{
  "hidden_act": "tanh_gelu",
  "weight_decay": 0.041,
  "decay_shape": "linear",
  "batch_tokens": 32768
}
Each number is 500 + 50 x the weight over its row's rms, rounded and kept within 0 to 999. Layers, rows and columns count from 0. Numbers have three digits each. The size before them is the row's rms in percent of the matrix's.

# layer 4 attention query, 192x128, rms 0.215, rows 149-191, columns 64-127
115:429484495424566538508384498530547503470603528465560482495486475494612541549428469406415434531503575568551468488546509411509501421495569605511586622540462436564585458468518516542478454506516434
121:519501422427405453529511569498446452539441477532471490486546428483573413458540529481527600536522587465570522511527406447471490490496473457467416519442486532533499553536459420514524591499406538
114:418415455461472480564465634425546497455508553487550458527493463543480541488467452432399466459461522509479493495478403628510480516506532495486523436468480498491525510534534451540594564540486520
117:593460565450589510500474530482477482469434506592444500463461523567517509516486403456526524534428448515516500515535428532588522509397497490583608537457471417574479506532532469501531436437598525
108:522622533454536579551513399576442543583482516463537499382463468514473520491469465480572469498549515498595547558518484520461512540449634598530491517484517536536529549458502490538484483497444610
095:497468485527466485525513403453442477581570450504503487513511508508531474574478559442537458480451495486514457491446343603508565511534557588540519516443448551463545411457492546488508490524544559
094:445376549490511530506397575477594508525542496445484478504524584499491492567464443467410463442486510414448469407441452593398445540483487517630556509488500550495502409448505569488557454461561537
106:544519536429435499460585500478488473544487481477656505500476453480475474429607578549449492367543557486446562454478505423491471493520552488479450465528475551404495503490479489467515554508543468
104:489501578549555538423490440460466502438425555515550429487589477530484541514453447529536549462480454445515538556561528475586493589525533509540533506514478438537486566520425531468401486482597459
089:510449609472554453548501481467517480381601447551480545467495463492488477568494543457487516455460497538545430465591495381478507439439555501659521575523511534557523446558539459495557575530456430
105:516382372482524528526453504544509452476561493442481401557417408512485575570536496506523477490576540589353482500581519471558454484495453566544461479547488480531636479421530497482489530536572465
108:450399437459468393493588497547513482553508575576479545550538576306481519532522509513473530498495483538466429530506511453493488467502476485486540490480537482537557568512459465580438518446580559
101:550508491483449484473461459503580565646516402451536535457535470533527554454472434560518466497487499542564516523515545472514516546493412445490493543420431487474503565476476580511496465523605461
114:535470489544563456468515500553474525514546551409543499503534513490517612466392475448500462420494530489546361523501600522590510490460441418434446475600492445414552609462523457457525525485499502
096:500508546573504553571586491524493429534462482467498462449455471427491528516555546538513582485371497544475476445386557445521566455481513541461512631549520488544372472473515413443483444379565509
089:511512451478554565484470490473554446506432529451500491416384563480591619490516451552537468512522613476432481472467496510546431505500447471477429512545540454600523488515496582527486497543536501
091:443531506560459549413464535497537523487529512517533525452467470471439450441615360434492620479553478499540547446462446496548523500480500610537491450557531481558485484517410555487475504505500521
101:466586605468456470554553481491435545556429479583503461535408584458501589515487460585542427438468519467506483480610507482511488512457541462498523485543575404504499533435537578453441496494449358
111:434465554556518405473447445452499443553492485524519521436510511495497488565519491471504494517503475498449472586510498435481582543508531524509558426482492527601474424481472477589415563488471494
102:534482499522499573511490492404504597566538523525505576469421393432500556476494547480509427521482626534359509506447500593548460512537461522409486424462428503518513475529419477474401602448486565
099:542473540547532485535570516507507455399511501554464495510546537521451510427473429575468380531547474544452466481494521501572511403559496476674508425474584551491469616470553466487568528548538460
088:535504522462554504552610509496544550454534377538458586391592449495508506501368564446504468493562513434481581534529545487463502503538502493471493471540501442445501478627497523532446529545476378
105:513551530364467494441393531528490390501541568491464538612510534516485387527579467556516515470425531533575474547455441574488423479453482494433466484471494458514527447527502456507454470544482498
103:364565458514401539415544531409545530473461475421373564516432496476515547519366543399563517496529472520450459517435501532508502432504460535561542527465499481478584487514563469531562448552536525
097:563531541536525538479490479520473614486480603478482591511478435569369502529456485612480442530493508477487521512466506586470419590557474410453546488402533521531488507512573496483550505557547459
098:501491586425578478428537481408524446544532505472547496547493426563511476486507512416438507485465486526535503534537554536463514581482486532443568618526614463519527590522436478591429454520415529
097:533545460442426565458467534541424456462413425597577487453548444519549520573495510554552537521521530558533528535512496451548601395522458482439535461525528426537488504526427474506555447435452520
103:569485564516507432441509523507509464579535442485431444533464553480426498510427489479462452534496486462494454498503413551476423545403427526486529541409450460435475507556507411497459521509524560
095:435524519558448538489505487472555489490414451520412476485479492496549550352418516508544498425519499521430466516582528441508448560516488488402521528510589494513467576616450426446507583449471525
115:462442548490567388523455474448509479558516534547495550431466505566417482524547453480499493531525517538442497594481564549546494526578594557521434487467454526504490584426601572535362524445485536
103:513452578499571571432524475513554535486548440487416479494468515470478413555419517452461460595462513641532551496485471513441540485547554474544459514480553494485453475412428575432499540512537476
107:450430449505465502473529441555505517540456517542395445456562424562605523515523534544519574448551507550452437509516490505490562622519553508623490560499533493481535460464467545473532470463488494
100:483598423528558535532453442532535546450558411543601564535483462473522458534525527468556484646540563441527450503489526496488514492533469492446486585585552415526512577493472451539479517467474520
089:434428564497466487528500513606568565500528435447436454517506617485460465554571460459564480471601573543534549513473495513588448506550515549512541561603442409472484512490462484530487476470515534
100:497394492556507523562453362554554514510559496507420487478494445513514461515551455526476512485499490491481537579566431550465495414546376454458443474481563557528482526493485518480610442502575501
098:461464453517529465557421490534491555521472559513441497582580438498515447510498581523497530481510427516623516480580360469544480510539511492494557473458477464519511537560452512541499444494521514
099:533505505522488443452495452481529572420437548530468507517541575520494552422548538471528463552457377437559441420490554474410444476394510482496359643457524514544533446564468559436455464529504536
101:487573498453579560430528426497469534495521570524524590560508563505530448484543569519452594479522441563536568547487537489630547584458442509448462386486534506494468551483493490495488509454483495
096:487547519402559493466545584414538526475520477437536543477476449482441549594568424520524480469397497521451448486565512481526506514548497549519433441494474526441533568579438506588484505577609427
106:492465577454531540511550445569486440478520462511582456399544498454536590447496571412501530475492526513532534626540468592494541467465494558479471557464532550454537532461473526520478571550483456
095:545444559434574488458551535501499514482457496518541431428414482475463456543474497495409530530522526539459607552541516452497453499591453519503539483478477345591539542590504503472391504536482506
101:486496501492418498525425415500459479523603455555482425515514401545493514441500492552645489462475507514452487437513530471507404520524481438462453486531497484451498544511550538446508511545505464
121:477378527519492551492471590451423524483526519458539498426550553450521512531423502487418422448512464393479409579515429512462449473591519482511548552467612429460440436537439543494573539461506518
# layer 4 attention key, 192x128, rms 0.205, rows 149-191, columns 64-127
092:526475548448639463513477486551469531546554494564493441474519548486496590483535450496482578440432495523506425468550577569521379548485518453467509494498532517454517494523497543512507505489496452
101:426537509534484472547522606496553426515487480447588498558492477531466527506486442513566524519450501529439528566628473519558455535448501516529510461404512525546546484539497416517481491519457491
103:452489435462561587402487530485504514532492483533505526552452531470541543495559590436567499572476530503485472480467567461584539518397476507535421536468563473487363516542462423391499491481498478
103:599396434494473534490499495418510531538458560502504477549457444565492572467473497500506543581465513481527377505428552524579482596448456447458446506447440469497437451508509534466487525504528496
097:567440503436543477556598475525514542481498553427578543533471429523457455490441558536522407495526488469559507549538530593422528467603565434536474468458495610413585397546454470477485555542489509
093:517491641463586504485475463488514522537502511467540564497595496585423517453480462475462447545561531520497518533519545479600539526443435526430536491492556541497486558526538609474520447577474496
089:408501552468454540421484480445354564532474517531597458522581529515457568474540426470548527541557536561489466528475521527588557506598453479461437522496516485482524512524447594514474580523565503
098:518450488613421562426507496500498428483379532473515434414482474486560572573448473496514523483527519563490583527457500407466503553423576431492490517535510562484514473565434550584442477465492529
100:522509549575473556492491492491452626506483489461558489390486535536500481560561534536464407441509522524586458497470435477337435419561504521458493461604463519452507491488532547528450436505454480
089:526597378599466501483525478591545506554572474569463449482510591573501539495517493508520585562522497490491561493529485535465464473485621479413520579452507492473473555515609525436434537497502505
087:605452523492458488433541445514556493505557445475458550555542507462571406423495466572472574533564487480487527458506429546573474421403437518549479463475448411510469554499497510506507459546476472
110:493467447497454471417551593427478454515530497515519481492558548558480518539451562524527424563512448545571507609486424494569499454428535442472500657470512544484477517489556506425525452544579499
104:531556524543504451488456400582485560399513474452540504463457494489446588551510536448426477521524417415515436506534465461529440481507430509517415498554546475498501479499447505539483457524536559
117:412513588563568409495391485509514425407594541594532515346483403527397558500471479470512530510473565511473443567503534493571530446544477458565551466489469519476509480478498513548480536466467508
092:516387584469544461415575462556499431554455505469553519443484447517487548485427511554577448565394502537502549432479519478497488476495525563354457486552574516466384522475498549479539450440478460
094:484520472544457530477513443524489343416491502510442504446402462566555596542427488534443500436441459484471531560450477457465459455567584485452508483514493514458530513517459520584527423558529454
099:519530491479420641432481533562488514514551466502508492427457446531509418359493495446455535483491466375596506476495525501464524481508479515523460531533501496477486559482512516465522474431530632
102:517517527459459502495501457540481520547504542549423601542525509563436553532472535512505482545454579544574453457533561487489515570500490375526503386524493429527465468491481507458490501560502558
108:398494425576476546548553462522582532479498497439535475458502503518543498510536523588498538506517557456500524501481491473475476430520463398528518445458540496471552479527600401475554470473567597
106:581541467515452477492455419458509556554481578559582512480507600491569590457424522513515391455563535435502557567454549529538516680561474594517444464495529467494559443523608568523454531539558472
107:526491585558468476495470525435454475495526484451494441518519529477461611434494462506513448574378560539533436421549487478467529490494546438626583438438540472488418511546557541516577533547538537
095:486509514518512509595523561504526469490503460530488464470471516575433460492419579466621588412469384524530559504527421472467484553501545452504503518470552495521598465445554493453470452536506548
112:502437412509452491497483494510494420474497401496448621472536446442448478503560457514501523525484475523537603554592441554610441506468526449560514420602517527494486439437520459535524546570515556
100:475509520452537519498499459458469588489470538496511471446497548512475540459497461416467561466427444544481446641570499445548539419546601532470436530474478561479466487488583419547488415616458429
103:524481481525388452549398449551430577482507561570491569524490484538397486494554471577423536559535480510467474522503474484473540461560437460447605588435520499594517518535547548506523517442571423
108:448477551470519567462444472518447472510527487479493510482568467463487501452512497405511466469486466500523565514531469508585511445567533464516462469519586499517511535581422472509511378391421421
108:448551475549614580468474567554485397518467400529502576569520397571604566449493494489507521558508493490508441493604499488582506540456530501420534554463530462459518484462491451537550485421546502
105:553477494453464502546498473582515586546473485430509488478585553556430570515559588499436527384472524429421580465540446513510511546478462476552558557547550564466509557446451418473500506446456510
103:493502597663536474557571486463463583594577551495491564487423508536550581479511471444505530459531410541515537468561500435367429542495486560493562550518514493449485449504512546501462497543447449
115:476503439513482532471476508498568479483527495498515452497544545525440503420557466472477509516546477446513567484434537503566462524465528514479529483342550467475530503467573446500503555611473482
096:537572515509556408499459506560539563420459570500496507452449488496494493517545548480575452488516551426521553491556585564467422420600552464426525499568527498506507482534430494474533464491480463
108:429473502510495455571519476479506504459499482551514459484409496522520482508529415475519538532488457388600453467518486520501512582431455594477578581513446424568512485546555498437443511483480495
098:535515476469445397464557420534533438522565404524561533492433518568551581585507541563476539421459498540563522530509542498390509458557504537559550569485461432469499443489522496562476497559543510
096:432432588543521474477502445506503561570607475403522443497512560483484531514547480500500486428428494481519485444480471439568458482578515480427569442503496445442501537469463565512411523458569536
111:577556526477535448500502518460509556471583428520564554459486432434511505554503470513516535598572503508549459581446564556517578516514390449452467500501464491515508423490547540457556547521530537
107:493547466550460565601551560489464558426455443568413480473559584487577464537465499578573413531492502422514503500469382509445554484493428497529542493584406462437574544564509470560577506459521469
099:504500517449543451498488527546459531458465437564488536501504519453502586461500528455533487479531513344495489469460439492388554580473555632561412550379543509567458493577509554470501504523544503
108:430502363552420409397463548448526532566442525504449589454549541535527513478581515433515571451478498473477555541516496435602549462422440592500520523472490530552463481466563519513503499437484424
096:473529476456561468475411508426548509518515490466487487558438540355441531526610572519471477506505499578476483462518534517484497562455439513492450408511638482491510572571594521498548407512577493
109:418474576575504484452461489455596547555348451511454527474469622471549418560435465438505560455535502543505422556507495483461469521515445415477489502516589466481510509553436622489447425496448544
104:526494440491532517493469476451347502548522493426489419464515395572519541463460540491589466554439518543505545524505547540434544476494539506473508579523584415516550463482469566460499522513520497
099:487540482511531432523524410493359623583500430583500479469541466537524531484410481555474501528484564524466526509627538650514485511537446532411549428478442503459542495577542536544524511488557508
116:466510533442483515513465435371481541508551539443530417541533460475504497473462521548476473452538462453416551525507575512470394511551523438483543540535503513577407512455475520516511534595470568
# layer 4 attention value, 192x128, rms 0.199, rows 128-191, columns 64-127
114:416463496401535475449620561498495516502611569527440407424516511476468506488458473530509534446427464492433540535507534520518462454506581507524454493481516504551479419659433563562542452493496485
111:463513462592499449400441541424473530538482448561521525495532493523538447428409532452486426549542470478577524476609502484485438537554497533509494545508486551551490525475545544635440420472474408
115:500594509439477508439565448507554502436511539557448519538612502484474475531506479539462488591529447464412510545516462532578507528548459454448499532595505487519495456460385623459468554512511588
092:516512507547487515515518599461543540457581470426466384498452500508454448488462455481492459548492499594543405607459516451548563588491567522418583509565476534520388480450491549499379489571532472
123:544526470528559460501508453517461504571481516505505520532376492583439583584457471520504528417462510473540514576484546515440537461490567533462361431478592580538459461518576471585434537462465519
123:492516500526489485494525633557494531493414469512625432468476458428567494541421531511431564489523525613490525452492505443451438476586426521525462497493469573506503424464503493540513462507449428
099:470577493467483476576533515546526479448420539564581508461436505556627514508609617510541536486536522548511516508541507387451479474470570444470469525454529523517539529465485450510465494615365460
113:571544545417533497444506468407433538528515440546436475530461430500579538489492458558488569559420480510421463492443455558578408461518495458524570490552505442500444471472510522514458600447568533
111:541454552431452415503494482471437522493474482460480540455532464484549445571570482486579430449542511430587480462575562513484541551475529453596494634481525503581540474505495487482543604589447492
115:501515491532511538500538438490453465525551506434520438627482450579540496532448379589479395569532569498408468473404434516599515588466484512474521515486564502409520467459554516568550480587435542
112:430447516401400530566523523487502504493496547544500488487541448512440616563555547530493558411463476602476465643450435549488466473579521447466546443586507514457544579487455424404472573477494474
107:529582443385446439565498487374533506442526508469334531497490498553541480509569553456537457537574572399590486447551486481573488545516437448596446537468538475476431517576541533543492451529476508
097:469527511446469489581517548457544442397465477407499404451547462507509465472455527502519569420506492489510482456511568532436586538465552458579497603505491519494491489487556519494527565574571444
103:482521483480572430481561602546499545463542510564471609436524448453459575480448539521495538508451571531462493506540468432492585508503500534458510462433476539525489498534483455438641438402443479
101:518591466449498564456585463453483514558473383459522466586446530527462557521589461548515504531476584585486481438452407479511370560523522510493505424504447473528419444433515498477420453505433477
121:601487500427494487519454509608503600510623477491471474407450480523490490500504550504513467514496553468508535490530511538524423431512472507525579422514559559479464537572486539463556540479546542
105:549525539528453543462418454473591498494531466493538576452518496461530553567485459453488448541583539435548474520546535470481557537501493502537451623523532425553466459552494572552431461631511507
122:504535529435424504593541598483505504446429491530428449431509490530447465481498562512461527458509518502561469489459519572502496491518499555533529486511594519476477554464497529388649547591635482
105:531511497443494437556521415461499440570454507417521504532521549503570423477629506462472444491603544521541409583508463486492580464515479507578434493544515452451542502531457408422499544488482502
113:525522490552528504496514572460419562496577371484380427457521464571477494488470549507489436533522484500514515457449407545507450563470504425492501572571553494499406477509447497555547537425563501
108:507406533487500461324519503500462560438511487504393492604558429491481559470426422485446576452484502441429497509419474507541456499555502482464601509458484560431506493516432562524521436500503509
099:577522573496509485538506631433581590511531456561593502529427510475567472542450562551430503467430520460463514567530480517429485432524476472603524399513548465465501489560458501466519529587488426
104:585484428518558472428534555556446482597547437508436559490428532392515454483525473366546484405480506449428528545514517551548474457493532519524464515454558551450449474471543445503543466543552508
100:580615474530461590410451455494452448535587515527463516572470495508515518503467566532505501564484490413494611474480436438594385450467488588545496515624542475549487516525501535513488513483483477
106:499410445515465456477546481503517532519587533468509561468477472450489454446508360505544407457473561511552466562638488525478468574576519547563485474451494469559528417521448427595536440499449467
116:590515508495434494523440489554475438539473515539480433521586516541404445491454523532491532564450545458458469466484475480451450463502525552514510530507495427479603466490608556406562540470622523
104:600449496553443503430476440499495486488456580523467490523535579574598633553562537556485473411456503491521519474461535497530574514448452549525522463444457504537521519498642401486559446599435530
115:410508527530516485628556468515523515462464513548498526516417477500574493525482510473536513453587500530586500544542623485460604494494602548504503511386543473499465561458566468383477552520574482
107:532513526536482557515485518507524472495556491498590489583458363565548436566478490466480516487404447557504479516494486459478566478460493508452465463510486489480536431520480535564505558462469504
107:526478471510484515396547587527504442510459446580485520404521478466475455410470460389539524378393389484505476527538570540446548460538581518414415554459513540539564411473499539493540492483517515
103:436460470482326527510493506472546527505479540456419526388528466431525517604566574473493504490528481488492585490596545524459544492614472575544449445528430501447544533561568499417497445553494521
107:574458512432386393462479484483512534446444483516483470435516491557396485491422435486499482579417553521443493447561392424471461524514549568550469432578378456491470475562444463527562557448469509
098:453423485375506467570531407491535480521511558551480543445560631511513445539545472464533506539522526525476482468509617447530502580495458477458396508462472498456504542519563477527503466465548496
097:530519499506518503510518477502478414575509480447545549424491472483479524562414571531454539494575519544608558499505503580320520562503474440593458532398452521551548450477460466502522452573411454
089:457491492468562544540530491544507522498554475470447474547596495501404462485526499429509419548549568547545549569524576483532451465451533503538510528322511497444503447469568576449511491446540412
103:488598536466441450420524527561553523487462546450550617531481554500429582588482487432554446534464458513480571562544577480444515459476531509508559496401457544472423581458577579609421516561494561
095:585511435500450516478535498471507535480511553563489479455523496535493436433473637534499514500551519526519489466559443439544511475406467481501438460486393578495445505503537560553515442440503575
089:449493508477411417535462467569478475496534412512457589401520487505549587400457497559548499364455451448468506516471505529488503505481479508468470548422513468529551466538531477428450523484452569
087:463485357451549585455464446550473548458463412453464540520403518458563442475420500526425436515542448460500568465563517564549518506471476488662486563507495585485473484516506552474540465489520555
093:535481499601506447493450599450415524564488516429462508517509562490553534559417478495564459510450528431468523428559460549498496423489464556438463533496507545493517507611473548582479482523493534
097:409525495542561486554560450446483532431507525530527498537498409441473578553489452495576553444399441487553452460599532491468541499460588448455524503518525485463585519469575520426452496365507570
092:532444552485530460649462501550534453403536537506613445476397437477483418484365545453459481528507486522488469452498504498462495464489462551592539462431539518478570541540431399484611432514470554
099:529557456426421501484560520467555525605477456435448614506530424416553526523568496548551499484479430556567492539519492531570503395510475528558573513485461413495550554547487618471441517474545569
094:437586464458537481537452519558514501466528534507533459455501495545461548529513445491541548567493481427641552505512437510558468542542460525480466489446496481494412581463454556590482573448546549
099:453577501492439422499504417484542468406360486436527517540522438452440448539510524442527529555505445509480523520567471485516459437585495558539496530545483513365595592522410519510535574528454584
095:539499460579534485495598505560483559446496405456517487440475416526471614479467523534428501466583505424523424512502450453534492495605449485623444522561533447481493489548533467496498626510500458
092:486532449570562576445510497490496482586484455471528467497441513435460531409588440587475648571596579532558496524431463421604569544488552513485517516527496476551471466482473505562538451497385436
086:447435447532542546452489577502486401475521432577541521494565558518514480483529533446481566461447423513492524420493447588577492460490506458440532622545451522466495508538495507580468525501567437
095:520438493466431457425414520586433530441589572455549582557510551501467474485553475434468357511548452443437500548610496458486488567427473560538546440468522484558507550421412569499381547514554588
096:552541598569477505514548469415459504507479487528443495534494468480499531433518569441463528544462490550409490545498540468560434464466485554493509437551406510374579510506469493473462507477539437
093:568538472500453390520522387580450415511480533524581530468484583465418503410470514489466492462498468441540554493468454542551475557464500554532457509566513517465526447432559496499551525496466491
100:453458461417561495633469526463537434611498406503542502497492506463602470648464482495523429457501387586488499546493498490460545463474450605505504534564450517539499461474542496535418467511460519
092:438501468413438513558362542571422470465466472504519554460556494486549490530489431434503557493564503517446504492413514556457484452458497597461491517622500573476543520485528552465539530526539521
087:525439462526549486458369461616492475548460443480511444565524477535469531551507541465485499450411474524559490428500516494445520485509519467522476515500498557510451499407539393382530491511441491
097:575549474544501612453431480512491570501464508448401535512512429533521437469552465535523538513535590558549428532518517478466521504482509498543600402530498464502452524581641536566577437423507422
102:483512402646574455548414361567519502499483484537516545478536500451444578446505440502578571442510511470542540508583566523499496522544490466556516580501535470557537553474582449537513551454471560
090:466494544547480559609582419534524413543530496414446472502447447567503507467431532494486480444455482451506569526656506564492450501546570419549430487443508523636577514561547580538488503520514501
099:435438549469537521582507514531499478455485459494539570566469417507515538589406512365494446511458442511501425553482505605495485485566594517485547516462514387500471634497534459417472520589380507
103:377423581439541494540492472500556538597412565563462527518414503482569471514560416534495613448555535492489466485497479416489633546550492404494528432470369481500532480538450447485494577468464501
098:527554522586516488446564519532442420472484501549455434489562534577556499585483436551504511509479491561518487470517482508535515475458457501526627412495461470555489512492488507379445534610519480
097:528490582499453529489526525531435527595502488547463515466522592566493601552515520671428466546520509518516524402470459420543474534486487497421589442502458457509474511493519451500565428487547478
092:491593407490494501437480520481542486458560628591490455550517561552504505403547475451576523506488426538589475490526571547497561538447476474532531447520485543474521514459542486594422581573474456
097:432470457502432551464492456527455580584517493530531575528611502481520546523542441557452460488458447512489562481440550554541496601415528547521517628551620591530511499464470500498556445589529493
104:534473568544446494472625472525426475450537468551453489542490560507524434525547462481457428413427505509531445468545482467563554499494470531380498455370460582405471538519463471514585467549449496
# layer 4 attention output (transposed), 192x128, rms 0.174, rows 128-191, columns 64-127
108:495482512546377450521581535416516555429440538440450534498473465455568480590616608561626371507526492493489534534435499420496574439528508407491533528488458504406460490481511484574529532537493481
107:537369519407489401538477510567518394482542533466499491423540381397503559480562491400427458494479513456420482507543498544549564490532455534534409479370445504439460515535490439519561514573488533
109:483492488490495447566505438548562443512463528414467467531459549500416481490524534522496516442587458496486433537414515507477523454468465405561520483399493605496589509490557528479534568506534409
097:519485483397445467516537510444457500539515518507536481565426518503418492494513576458577550406506530511458626521485529596509486442498483473533468535548549489517523557545569510527530586525488578
117:461466491582475492513548513436504530497471450451521420521521543393560403451485524459559523538448518519502499396486534490559502499469441561525503590489366492491595436432495460523445469512446471
121:486464608466459491511473522506509572505523550497449512458410474592486505499490499544500499491538498522446522377516430469538491612491507497532504459538488419552470560503508455427472382516609467
096:499397548394545522469525480555480461469436372427516537517505490463435503532467465439505412461520467475500483470447439563476546565476457501431489458608477541568618524501520468593503434416543458
102:586509558537507513544513550573560569536568507473559541494475603460499480558471553515499467449508481465564415494431458479397494467604616557554506501526544519445546562562522521484461465514528572
104:498525470434552524568472458524553529541509457458446515564525583490500593503505464534409458479516529486475434568475488452577395529611453494375569439541499541498539508461631520563511508571452470
115:463468505524469510497485537516578511520501542555597574498533510551534439482519521474495518455503579536507449570471418562455485519513455500557554503491531581616450419431472469468498556465525515
112:520451532596504511497462462440542534610442492394553547596472514452502480486469512522486503532488463562495562484475586492492452545491512565595513455543546444583448452452446532499502424516506526
104:521413506435562434461442554502542519502594488458527404572460522469561542522473398534465477530446433476494492550456518563532546455566430436497552557495475533456466495551453605614416515514418551
104:434462481440535483425376450479458529479593486602467508502467522505483534512463525516473376562568500461464505433575488432456450452420543415415505456566576525554527443497473369544438449560495506
101:542468553471436557602496444510492520519421553440482467450454421549501440542520479563514580511487492517452603502545490465535491515538467494493509506573418494525520492477453524552489522548601535
105:515425602503426517478489466464497444568456579488504493556446546482536457469413542498475455506398399459534408501550496569507522482540460573602487533581498501534537424429516480412519510525560582
111:500496500561518456482530385465496521561563560499480487554444483431458510536515468568510539485423420463557525554469431550486473541594446507470484557561471452387560448554465486553490466512516564
108:475491534504542477495499551505530492433495485490419531466517509457406509467586492426498529498440495561484437439562519570520481429497460463472583502540478610503499496557418446474530484498458413
116:526494495468538471433452338582469543512508574420557462499456543468468591507536439457506424508453507521424531419537471435518427562424472466480526483383519453482497493502508521541369437480453546
104:500587559609536570471487500522448441499528521544502496495518530451453524529479554480477555536427434525542423473470578578474478464492476500432604502497472526519433535383595450469470567410581545
116:537478490442483411483409470466580473469552627491549555473458547419474481493507539491561501481504556488439485491504509583422460462475429543487436449402503495438488384521533495460480484602458483
109:471526459557540545592507576502564391546479478483442544457485560523574528565558531500441488444482550540459517484448462415496502507501514462663432521517429505465502419499477532559535479555476538
104:479573458457621505464537481548546522487518444427551488562512508411479450460530498524557589470529487475474514398420475418457500427519541521543490459466602567542576506459487452501457441417559484
109:487478462584452490487513530503518486368541498455479506527571535493563583495508547578405403490458518528513570485601490567418435518630544539496473473489382463457526496487605451458526503503458527
100:517462601403449385466512456520510534483447558518490512523465449517545437528499559491500443530491500454555436433468478606505601557477452492497457548487477642478522408423508626492439541506524485
103:482476525489513480526576539474485521436467587538386542443574517484551505601542508445561564466427517471355536570494534493495522473556451452489508520512466516577469456493568393534505502483448509
115:490567562552497558522564446626536577549535484532473557482477535497584547514466482494437560484459552436603530480497467461436444499429522501465483547457565448473542499483484590549541484465389519
103:481405482420591494581495532443519582556491446591468568484603543602495553461536445436427431403534427463481544492413425502435444530552482520472563495549408521504567492443394542487568485466596545
107:477500420481465465484495462495419513528470468463512454506500428492415585542432447490525462554548466490479465441520500434471497539377523412435503463475537436474553497485559518582440481499408593
110:487514443608562506539503533430531526489423397433518387516391448506482487565523548445436526506575523438544491494472576559462540546492546436588512510446535508537610485434483414413496555468464426
110:420543519479502487582498406517471566408446533458498483505471492392531460469493505567423466476544573623453504464469500446477497459552541513488531476481413493524539578439576473562444451446499382
098:532461530468577362478502448460511489502501494557497403501514421538502540488415484536484447486486510424539488541525567518544496504464495569504538529497500510487478503502557500530495500482436489
108:481404548475540468450460439475485507477425460510429549475529475495593483532472547504454617414480418476524554481569495505403468385533486465544456618478468528465452368529550481479628416543516477
110:506515561569433465446476491536519559492478498532411409539444380520371423420434578503559484471516535465457487430579478479465528484514467494564501476570509453529484498527403454533430504572503490
097:390529554506452488527489580497549609515529531562494502554529560498562434480532431489579396463490493549451445485486483485669484487500527445476514549554578557400405434495522542551517543454475500
097:522547509604481537516628469472389556518427484532612526539403515615582450515535479503521556503492388418514504511467476500485557493538468470528466506622420503502444478508443446502538500514483550
106:481559530526557504450510469496467459547439488493427428480443481505614449371463485546503443498547534528546488495437476456490541474539473481503463503559610431486507358509493539406559501532498432
097:505492517522508509545424451443481543513564551429540479595471455540474560546547464496463488469544491477547470577460483478503449531598420484525486458503645456520414495459426435515461493512522477
098:569430523455610562429547577575494488516462506511453464473458505476498390616460442411491571560436571494538505482595586519495520459448540506553474487563546551514522529535429474527502500456616438
092:520610509544460426606484612510480489498486484494526426476543432584444461434457553563464521442484582542470576505505512527449441523486458542365505396548485447434501528460486520528448509474546564
097:586523488402461498415450486497513407472541526521575556484488525508387466426465457509495461464572492490535476495485509538581516608503546482515489438445520468478431503524503455386468519387436446
099:487443500476438497444517484535441422520535460503458487528516533497577473522585510514503489526476472383507538504449414546644504566523418539472473542517504473491504516554419561548427481559539462
103:529542407505420551477512629484541536554451446447539494540455563503499542573536543489514566473544544498481552516519472528485386494493491475484588555464552420481535524420501557529430536463483387
106:583466537532574513531414531542501474495519589488425509481473557634522499588422491454402560491498504567507466524503448465482548535521494515420462581569543586523509469530591450499525599568528467
097:528411525460451482502479486527466617560545508479472519566482484510483497512576606452342542464520445464387461454539569457506501435440478494523520508539505468568513477476480459404463389560509529
096:511553433437537487565494492513421565496586451463399458432516523491539460601496474567492483522536485503475573558476487482550435536434559432465485478463559516482484408425509465488527556537530373
100:537501495556457562445408569528553527488480548507498565480601538424507516550541566528481535460524479540431561535484509563506530463530574441458448518421476607512478447488539507483515449485515566
098:507448453426451488558467455534423563389554457585552520522623488469465457415486535548443417501517549558489497543433527467493483454475421458560562548545426486427486476531518487533527474588552565
095:520572559450499412552457450474550515475528516409441459547490461465499524432470440549497415546578539535544414514494577425470583439492515503489495482509490547561483520478453583491438544562502450
102:463572532500539581450546593486513545569499437463477440481582471570528610465526584541484621559495567568532493475538549459487484563413501549451445532548593465530497545530507461449494467413537489
097:497495387485568535540453401477484587533567546526538476454396505512525490488488441512488455484437565517514558388545376552470565462501387527452606495439589529527488521457447448491533519540491542
096:478529537561550510457443549498513524513557391542525409535523440486583520564517481504488472459474521540444594530507504503510534540606452416547521542477462461565482502522388520545443532489597537
096:522470522561468400477544466447492524474499564564447455493584518440418525379487512410523539496474521496490528469410504523483425592597598497452506500453484490461415609547530599506493541446519528
099:500480494623496459484516517461653469485566526535433481515479541464503458486546549543467451489492535518518544596640514417463574499533560461552525502449536474540438467499547515614414485438528527
086:426575515424442515505563585450468429493582541447513646390461433399505490404474452458512493548490383501462520533515469529440420410545505459483533515446548466460503480509468537458494445522535545
100:431407427581464529562508454473505489476489482477597434490473516458531431450513465421437539530437545549482522487465585594472521533498523530487414523495484472455538432429521451448469522574501600
097:483539557482444560534537574510479540536458482447530423558478492517486363548514614410467445466562450507475503522447547514525462506404508514594454469512505528508422519499337529436482503545499433
093:545521489457522440454437473517558502575486513488606525532450488480463457525509470498507533506537513575417450366388481502515547493476418570449490409477487502470480456511505500489489597517604556
098:557539528486463497450530535463485491525522478550488546519534566551551448438569488525520513622472485519517587432404462487473522501532497510562358560503534628584514466540502626524513548487474536
100:570507419484428454535512458467431508473569522527416500443463366445520429538413649501543488540462488465463474502505440610565450459454453538436458548480484521415415498483527495570533462585515528
104:452493522418484466528538550446436580529487418511569584516438436385545548474535532494530537492454521467470469559484495493537526538558491525412419517569553528431445487517511527503500479534434457
097:546561415534494504480545519500511465496470568464547546561454394442561549430414489334489486422525556443431434491521486549522488502551508606554414595409510494495493467501469475466405519505472537
095:542533614419521495549478495488429490515488462452542536480550512494563521576476498514554480518515621527490508530517536416567496509563511464458536585479491444551504542622480468492557523471518520
100:522541597541538411444506460512498425416460548496484406629559455495463480489431499465557485504534494579563519496535533538420533437522605509493599532453446453586457513525544509563519536495498492
097:548532480484561493430450405438473478553501484432575543401483415515495597466496498438593494584597487476486500552535534524461437517458503549510496501568515423494500466447499498552497525487570478